config.toml
num_hidden_layers = 15
hidden_size = 192
num_attention_heads = 2
num_key_value_heads = 2
head_dim = 96
intermediate_size = 768
vocab_size = 8192
hidden_act = "swiglu"
norm = "layernorm"
norm_place = "pre"
norm_eps = 1e-05
positions = "learned"
qk_norm = false
attn_scale = 0.102
bias = "all"
tie_word_embeddings = true
parallel_block = false
init = "normal"
init_std_qkv = 0.0281
init_std_o = 0.00512
init_std_up = 0.0281
init_std_down = 0.00256
optimizer = "muon"
learning_rate = 0.00922
lr_mult_o = 1.5
beta1 = 0.93
lr_head = 0.00717
max_grad_norm = 1.0
warmup_steps = 200
schedule = "wsd"
decay_fraction = 0.65
decay_shape = "linear"
final_lr_fraction = 0.0
batch_tokens = 32768
max_seq_len = 128
doc_mask = true
z_loss = 0.0001
train_tokens = 320000000
max_steps = 9766
dataset = "wikipedia_en"
Each number is 128 + 24 x the weight over its row's rms, rounded and kept within 0 to 255. Layers, rows and columns count from 0. The size above them is the row's rms in percent of the matrix's.

# layer 8 MLP down (transposed), 768x192, rms 0.0455, rows 466-482, columns 128-191
size [ 90 105  94  99  99  93 114 108  81 121 105  93  65  83 103 111  91]
[[160 128 153 151 122 145 153 140 120 165 121 145 115 151 140 142 122 148 100 123 119 164  93 122 106  87 119 130  90 101 137 106 121  94 125  78 160 180 116 126 154 140 162 127 135 108 116 133 145 144 104 145 124 190 136 110 112 102  92 125 131 146 130 161]
 [136 117 160 136 134  95 164  87 145 147 122 127 147 149 108 139  88 143 153 117 114  99 126 161  95 178 173 114 127 138  88 116  92 114 125 121 171 112  97 121 125  93 111 148 121 109 117 155 109 167 107 151 104 160 124 126 173 100 133 120 134 114 110 162]
 [140 158 130  93 175 140 122 151 134 179 138 117 134 119 141  97 131 132 123 146 142 117 174 110 135 119 110 150 119 113 141 122 139  98  97 117 135 148  99 128 128 123 144 139 102  95 143 122 148 134 153  98 140 137 181 139 150 106  81 129 127 115 117 141]
 [124 146 156 105 113 141 110 135 128 105 167 145 125 143 170 143 129 132 119 144 113 133 131 177 124 169 139 119 172  96  97 116 112 107 183 136  82 133  87  99 114 127 122  94 139 151 128 115 114 131 192  93  94 139 139 161 154 127 134 154 107 125 107 125]
 [131 105 139 146 128 132 105 140 121 142 118 142  76 106 142 127 123 112 108 104 109 145  82 104 152 154 124 135 113  88 160 138 121 138 124 170  78 116 119 157 136  91 129 161  90  91 126 112 110 153 122 100 142 159 165 131 130  93 128 158 116 134 118 166]
 [145  98  80 106 139 167 152 135 130 126 120 120 122 193  69  81 102 161 145 138 187 135 166  85 126 180 111 135 145  81 103 149 173 116 168 127 184 137  97 143 124 136  88 119 128 140 111  99 168 126 140 149 104 100 122 120 162 161 103 104 128 125 148 162]
 [159 103 126 170 112 100 143 140 137 117 136 116 148 131 158 137  99 115  92 107 139  78 104 111 141 148 138 156 119 154 136 134 138 135 130 124  98 114 127  89 159 158 126 140 126 154 130 136 175 153 135 141 110 113  87  89 102 113 137 135 136 148  93 180]
 [ 79 125 142 127 132 126 173 140  94 101 132 134 144 144 133 125 119  96 120 144 136 126 136 150 140 102 110 159  89 108 146 148 121  96 137 181 129 113 143 145 131 155 128 131 140 132 103 134 125 145 140 141 121 135 146 153 118 119  80 109 129 155 158 121]
 [137  89 161 143  55 119 141 126 134 136 115  58 141 146 168 136  98 123 135 162  85 142 160 122 123 105 147 145 122 121 147  99 163 165 156 134 139 135 123 139 154 105 134 115 153 123 135 103 123 103 124 102 108 125 138  72 120 111 137  85 164  90  88 117]
 [101  82 119 134 134 116 167 151 127 134 165 150 127 128 189 118 107 134 127  74 118  97  96 134 131 151 149 156 103  40 129  98 120 163  99  92 128 162 119 102 147 147 143 133 149 172 165 138 129  97  99 128 117 141 156 138 155 165 109 127 139 138  61 134]
 [174 138  86 117  93 115 145 161 141 144 136 105 129 176 142 140 163  88 135 124 109 135 100 140 120 119 113 162 142 118 100  87 137 162  98 144 136  44 128 143 132 149 106  93 135 161  88 125 140 119 127 118 160 138 122 145 182 115 110 128 124 102 123 128]
 [103  97 145 104 126 121 113 111 150 111 137 150  95 109 121 106 133 103 113 156 145 178 108 113 130 115 120 158 172 160  96 112 106 179 169 108 157 103 100 114 106 110 115 132  82 127 118 149 154 126 147 100 132 109 129 110 160 108 109 145 146  84 177 131]
 [141 139 149 132 127 163 125 192 114 162 185 128 151 101 162 153 123 120 150 128 115 111 134 112 131 119 149 142 116  93  93 147 115 129  98 154 139 144 105 130 114 134 147 122 115 149 104  75 117 160 118 146 144 124 115 104 133 125 149  95 140 107 145 116]
 [178 177 172 128 135 155 149 112 126 121 104 134 158 127 135 136 148  78  94 150 154 137 109 134  88 142 135 129 142 133 115 144 147 122 122 129 102 146 150 146 130 125  96 141 161 121 110 133 158 178 126 118 128 120 119 112 144 119 138  73 131 123 138 125]
 [101 146 138 121 147 155 129 154 155 159 103 162  96 142 142 170  77 153 114 131 139 156  91 156 124  99 167 108 113 118 168  95 157 119  97 146 148 117 144 135 126 120 112 134 143 111 115 105 123 111  93 137  94 170 123 160 108 178 104 131  91 126 124 151]
 [ 91 114 147 141 125 122 133 167 139 102 150 130 157 155 146 155 127  97 130 119 158 118 113 116 106 140  92 165 136 148 137 157 139  90 142 143 169 101 105 114 136 145 136 153 178 175 118 126 108 125  80 164 129 135 125 119 168 105  81 132 109 125 133  91]
 [129 134 126 145 151 137 122 131 125 122 160 156  98 151  76 143 130  70 142  96 126 111 137 160 120 119  95 150 101 112 125 156 103 100  96 117 158 109 158 175 146 163 122 157 100 144 100 155 146 147 132 156 130  72 166 124 129 143 111  58 153 120 143 143]]
# layer 8 MLP gate, 768x192, rms 0.197, rows 467-482, columns 128-191
size [107  99 100  99 105 121 113  71 112 110  89  59  80  91 113  90]
[[147 127 127 124 115 124 126 146 165 175 119 124 108 115 116 174  59 173  93 128 124 146 154 159  92 167 153 168  95 125 140 144 162 141 128 122 126 125 136 158 123  89 137 158 111 127  95 133 105  90 182 122 149 166 104 158  67 126 111 117 123  82 129 105]
 [101 126 120 128  90 107 166 155 125 107 150 183 148 120 112 130 136 130 109 120  91 158 146 131 168 106 117  91 138 141 120 110 175 130 149 147 160 177 170 138 184 127 126 138 136 105 118  69 107 110 112 128  99 103  90 141  88 120 103  98 142 133 126 128]
 [147 123 114 132 137 179 124 142 149 128  99 147 162 122 167  92  92 110 166 108 129 120 103 139 148 123 159 100 107 108 106 125 115  82 106 115  94 140 164 124 140  86 117 126  94 143 139 119 134 144 106 105  93 103 141  98 145 134 114 161 110  85 127 134]
 [150 135 116  92 142 125 139 109  81  84 127 129 112 147 131 127 126 116 176 165 138  97 121 147  97 151 139 145  99 142 148 136 155 164 134  96  96 178 158 116 104 147 146  85 150 177 171 143 140 147 112 103  69  90 145 122  84 113 142 142 142 119 157 122]
 [ 97 138 129 144 136 127 111 108 150 108 106  86 138 112  79 100  94 147 143 146  86 131 143 124 151 141 132 112  78 144 121 116 119 144 128 176 117 125 151 147 132 146 114 125 108  52 144 135 134 106 144 136 129 118  86 108 153 136 181 168 110 143 117 105]
 [130 100 116 135 175 129 111 101 122 106 175  97 151 102 112 144 190 103 124 153 167 106 126 102 163 105 108  94 119 125 117 139 113 103 115 117 152  91 126 129 135 193 136 135 128  82 101 117 104 127 117 124  95 140 130 155 134 128 121 152 174 129 130  83]
 [135 105 115 132 106 137 111 143 127  90 130  82  97 125 147  84 120 149 141 115 137 178 108 136 174 114 123  72 106 129 119  81 135 135 114  80 121 125 128 140 121  83  95  97 106 165 116 124  80 149 104 102 197 147 143 152 118 149 131 102 137 121 156  90]
 [132 139 112 113 145 114 134 117 126 124 139 177 101 131 105 119 111 118 132 127 143 148 147 133 118 154 137 149  86 191 130 147 135 118 111 123 134 168 120  96 122 172 130 118 103 139 124 174  75 128 113 100 138 160 128 195 101 128 159 101 135 136 142 118]
 [ 67 147 133 131 103 104 128 130  98 137 141 183 134 129 123 115 111  89 114  82 108 149 134 128 151 131 129 123 142  93 150 121 172 156 118 102 155 137 122 127 137 164 116 146 102 129 140 152  79 116  89 147  78 133 195 137 170 195 140 140 137 106 123  70]
 [135 145 125 153 153 155 141 134  87 111 123 149 126 104 141  66 116 145 155 115 128 121 130 137 117 106 138 121 136 137 106 118 157 130 149 168 136 148 110 135 104 153 169 107  71 117 106 142 110 154 130 114 100 114 173 117 160 132 158 120 101 170 147 138]
 [ 80 154 137 132  56 125 188 108 140 158  99 137 127 101 110  63 123  93 121 118 131 156  90 157 149 123 136 118 131  99 143 115 114 171 123 125  93 120 124 110 149 177 126 101 205 135 120 106 155 150  99 132 164 117 141 142 143 131 130 119  87 133 148 128]
 [138 173 107 127 149 162 116 117 130 116 128 167 125 123 136 115 121 113 127 125 130 134  98 114 111 137  81 108 166 113  77 148 120 105 133 127  91 129 148 167 126 140 154 145 142 144 130  66 147 142 137 191 128 131 109 119 147 164 141 121 104 143 137  75]
 [130  91  85  95 134 116 157 151 116 124 119 131 115 126  76 121 109 111 108 106 119 121 150 128 140  99  99 135 114  75 110 112 145 153 113  97 126 106 125 126 114 111 160 122 132 119 127 124  77  68 122 130 156 165 123 133  92 120 117 114 109 144  63 116]
 [131 150 150 145 157 104 115 126 137 110 120 130 121 164 150 118  98 133 117 117 131 159 143 130 152 128 128 124 148 153 126 127 133 111 119 158 115 148  68 159 141 174 120 137  89 138 147 145 142 164 104 129 106 106  94 121 150 112 152 200 132 136 125 110]
 [119  91 135 161 169 144 150 127 143 141 161 143  85 170 106  84 149 144 122 120 154 163 123 123 164 115 111 131  86 113 105 153 124 126 166 134 108 136 123 128 155 168 165 151 118 115 108 125 119  97 172 159 119 146  97 103 157 148 150 159 120 162 133 118]
 [141 101 119 115 128 143 146 196 100 104 142 132 115 153 150 129 108 183 165 181 128 102 125 150  89 131  91 146 169 118 128 104  93 120 150 136 123 114 103  95 134 136  81 157 150 126 127 105 146 156  68 128 124 110 141  83 147 143 122 134 172 120 131 128]]
# layer 8 MLP up, 768x192, rms 0.187, rows 467-482, columns 128-191
size [103  98 100  98 102 117 114  72 107 101  93  61  91  96 112  94]
[[121 116  98 107 147 129 124 144 159 140 126 143 113 126 126  96 128 129 108  96 135 151 137 135 137 160  79 145 118 103 112 130 143 173 118 152 177 107 132 139 122 145 143 115 110 126  81 110 132 137 166 145 113  81 157 171 131 174 133 156 115 153 120 159]
 [155 111 100 118 138  98  97 125 135 132  78 160 136 101 174 159 114 128 140  96 128 154 121 139 107 145 125 149 148  94 136 145 121 121 142  91 177 106 136 127 147 127 128 136 125 141 124 111 116 157 127 118 119 113 120 145 156 163 139 148 128 148 138 103]
 [121 129 159 135 129 116 129 110 180 107 139  88 108 149  90 131 126 133 161 101  79 154 122 174 132 168 102 133 164 106 156 150 135 137 137 118  97 141  88 125 145 141 176 116 117 107 136 156 116 171 129 109 146 144 119 126 132  99 131  86 107 130 103 134]
 [108 151  90 115 107 139 152 137 118 130  73 137 188 165 135 131 136 162 136 140 157 132 149 129 104  78 111 153  80 104 135 106 113  89 159 132 157 104 123 126 115 127 148  98  97 156 142 132 157 153 154 149 115 133  79 116 139 113 136 112 115 150 163 120]
 [150 111 108 107  95  98 140 123 137 124 146 131 112  90 148 165 129 123 171 115 106 139 100 155 127 170 124 133 131 167 161 178 112 152  79 152 167 117 131 137 138 116 157 112  99 107 126 115 113  93 127 133 102 127  98 161 129 106 114 132 157 128 154 121]
 [131 148 143 115 117 136 110  90 122 140 152 155 131 107 150 138 126 152 160 126 138 151 122 119 120 128 153 131  87 114 133 101 137 139  98 139 181 113 113 180 120 151 158 110 126 152 107 145  69 133 146 117 116 102 121 120  92 156 105 118 149 151  97 117]
 [115 145 143 137 179  91 153 138 142 120 152 184 118 160 119 156 104  96  90 133 130 171 127 151 127 159 128 138  97 129 174 138 117 113 141 144 102 116 145 135 105 104 127 124 104 158 118 146 111 112 164 152 137 121 132 159 103 149 134 120 110 177 148 119]
 [141 124 104  96  95 120 125 111 148 141 151 131 102  66 121 119 100 119 132  73 151 132 128 130  83 132 158 105 136 121 130 101 128 135 111 147 145 163 125 139 110 119 115 159 130 164 115 122  74 153 136 150 130 145 112 108 123 139 121 120 121 126 179 125]
 [101 109 144 161 110 114 139 120  91 162 121 130 182 167  84 140 127 144 166  89  86  92  90 118 103 126  90 144 126  99 134 121 205 104 130  95 156 151 142 175 155 187 129 124 142 115 146 125 125 144 152 165 117 127 157 109 139 103 116 161 137 114  96 114]
 [145 161  86 115 127 142 134 124 133 144 112  78 134 145 121 149 142 154 118 122 154 106 171 103 142 183 117 144  73 131 124 162 134 140 139 101 103 110 129 109 153 144 161 152 145 136 144 111 120 121 163 132 154 139 151  94 117 138 137 134 173  78 110 155]
 [142 125 150 119 164 125 159 133 131 134  81 117 142 142 121 128 115 124 110 113 107 133  99 102 161 133 160 161 153 168 144 156 117 114 125 116  80 160  90 166 146  88 137 112 135 140 129 115  64 124  90 162 114 130 143 122 121 111  97 101 143 115 103 119]
 [172 117 141 126 151  96 110  76 134 138  89 161 126 145 121 141 134 168 108 112 140 138 134 162 125 116 135 152 106 143 112 117 114 144 107 109 137 117 123  98 137 113 144 113 175 150  99 102 142 126 131 155 106  86 141  96 118  92 142 136 107 122 121 165]
 [ 77 129  87 118 117 141 131 129 120 121 121 102  74 139 133  76 144 139 159 121 106 111 124 131 141 109 145 147 122 133 133 118 100  91 140 120 117 126 131 139 140 122  99 105 112  78 138 119 112  80  81 150  98 124 103 115 120 121  73 114 124  88  94 146]
 [132  81 120 150 148 127 139 154 157 159 137 158  86 116  96 124 128 120 161 113 159 137 128 112  91 166 164 151 129 101  98 119 111 136 133  92  99 147 126 153  90 116 113 115 107 146 104 149 135 157 177  95 118 137  92 144 156 151 139 105 159 100 117 144]
 [157  94 112 155  89 123 153 109  79 129 123 155 129 120  86  72 162  89 120 141 165  95 149 114  64 134 136  91 154 138 107 113 107 136 140 113 139 122 134 121 123 133 121 151 136 100  98 106 109 118 150 110 148 133  69 110 144 137 118 175 167 135 132  76]
 [117 151 123 116  98 149 133 113 120 135 118 121 121 159  83 106 117 154 138  94 143 149 111 106 119 133 195 119 123 121 111 116 163 142  96 106 150 111  98  99 134 153 155 113 115  95 146  63  94 118 168 154 127 151 121 107 140 141 120 115 115 127 106  83]]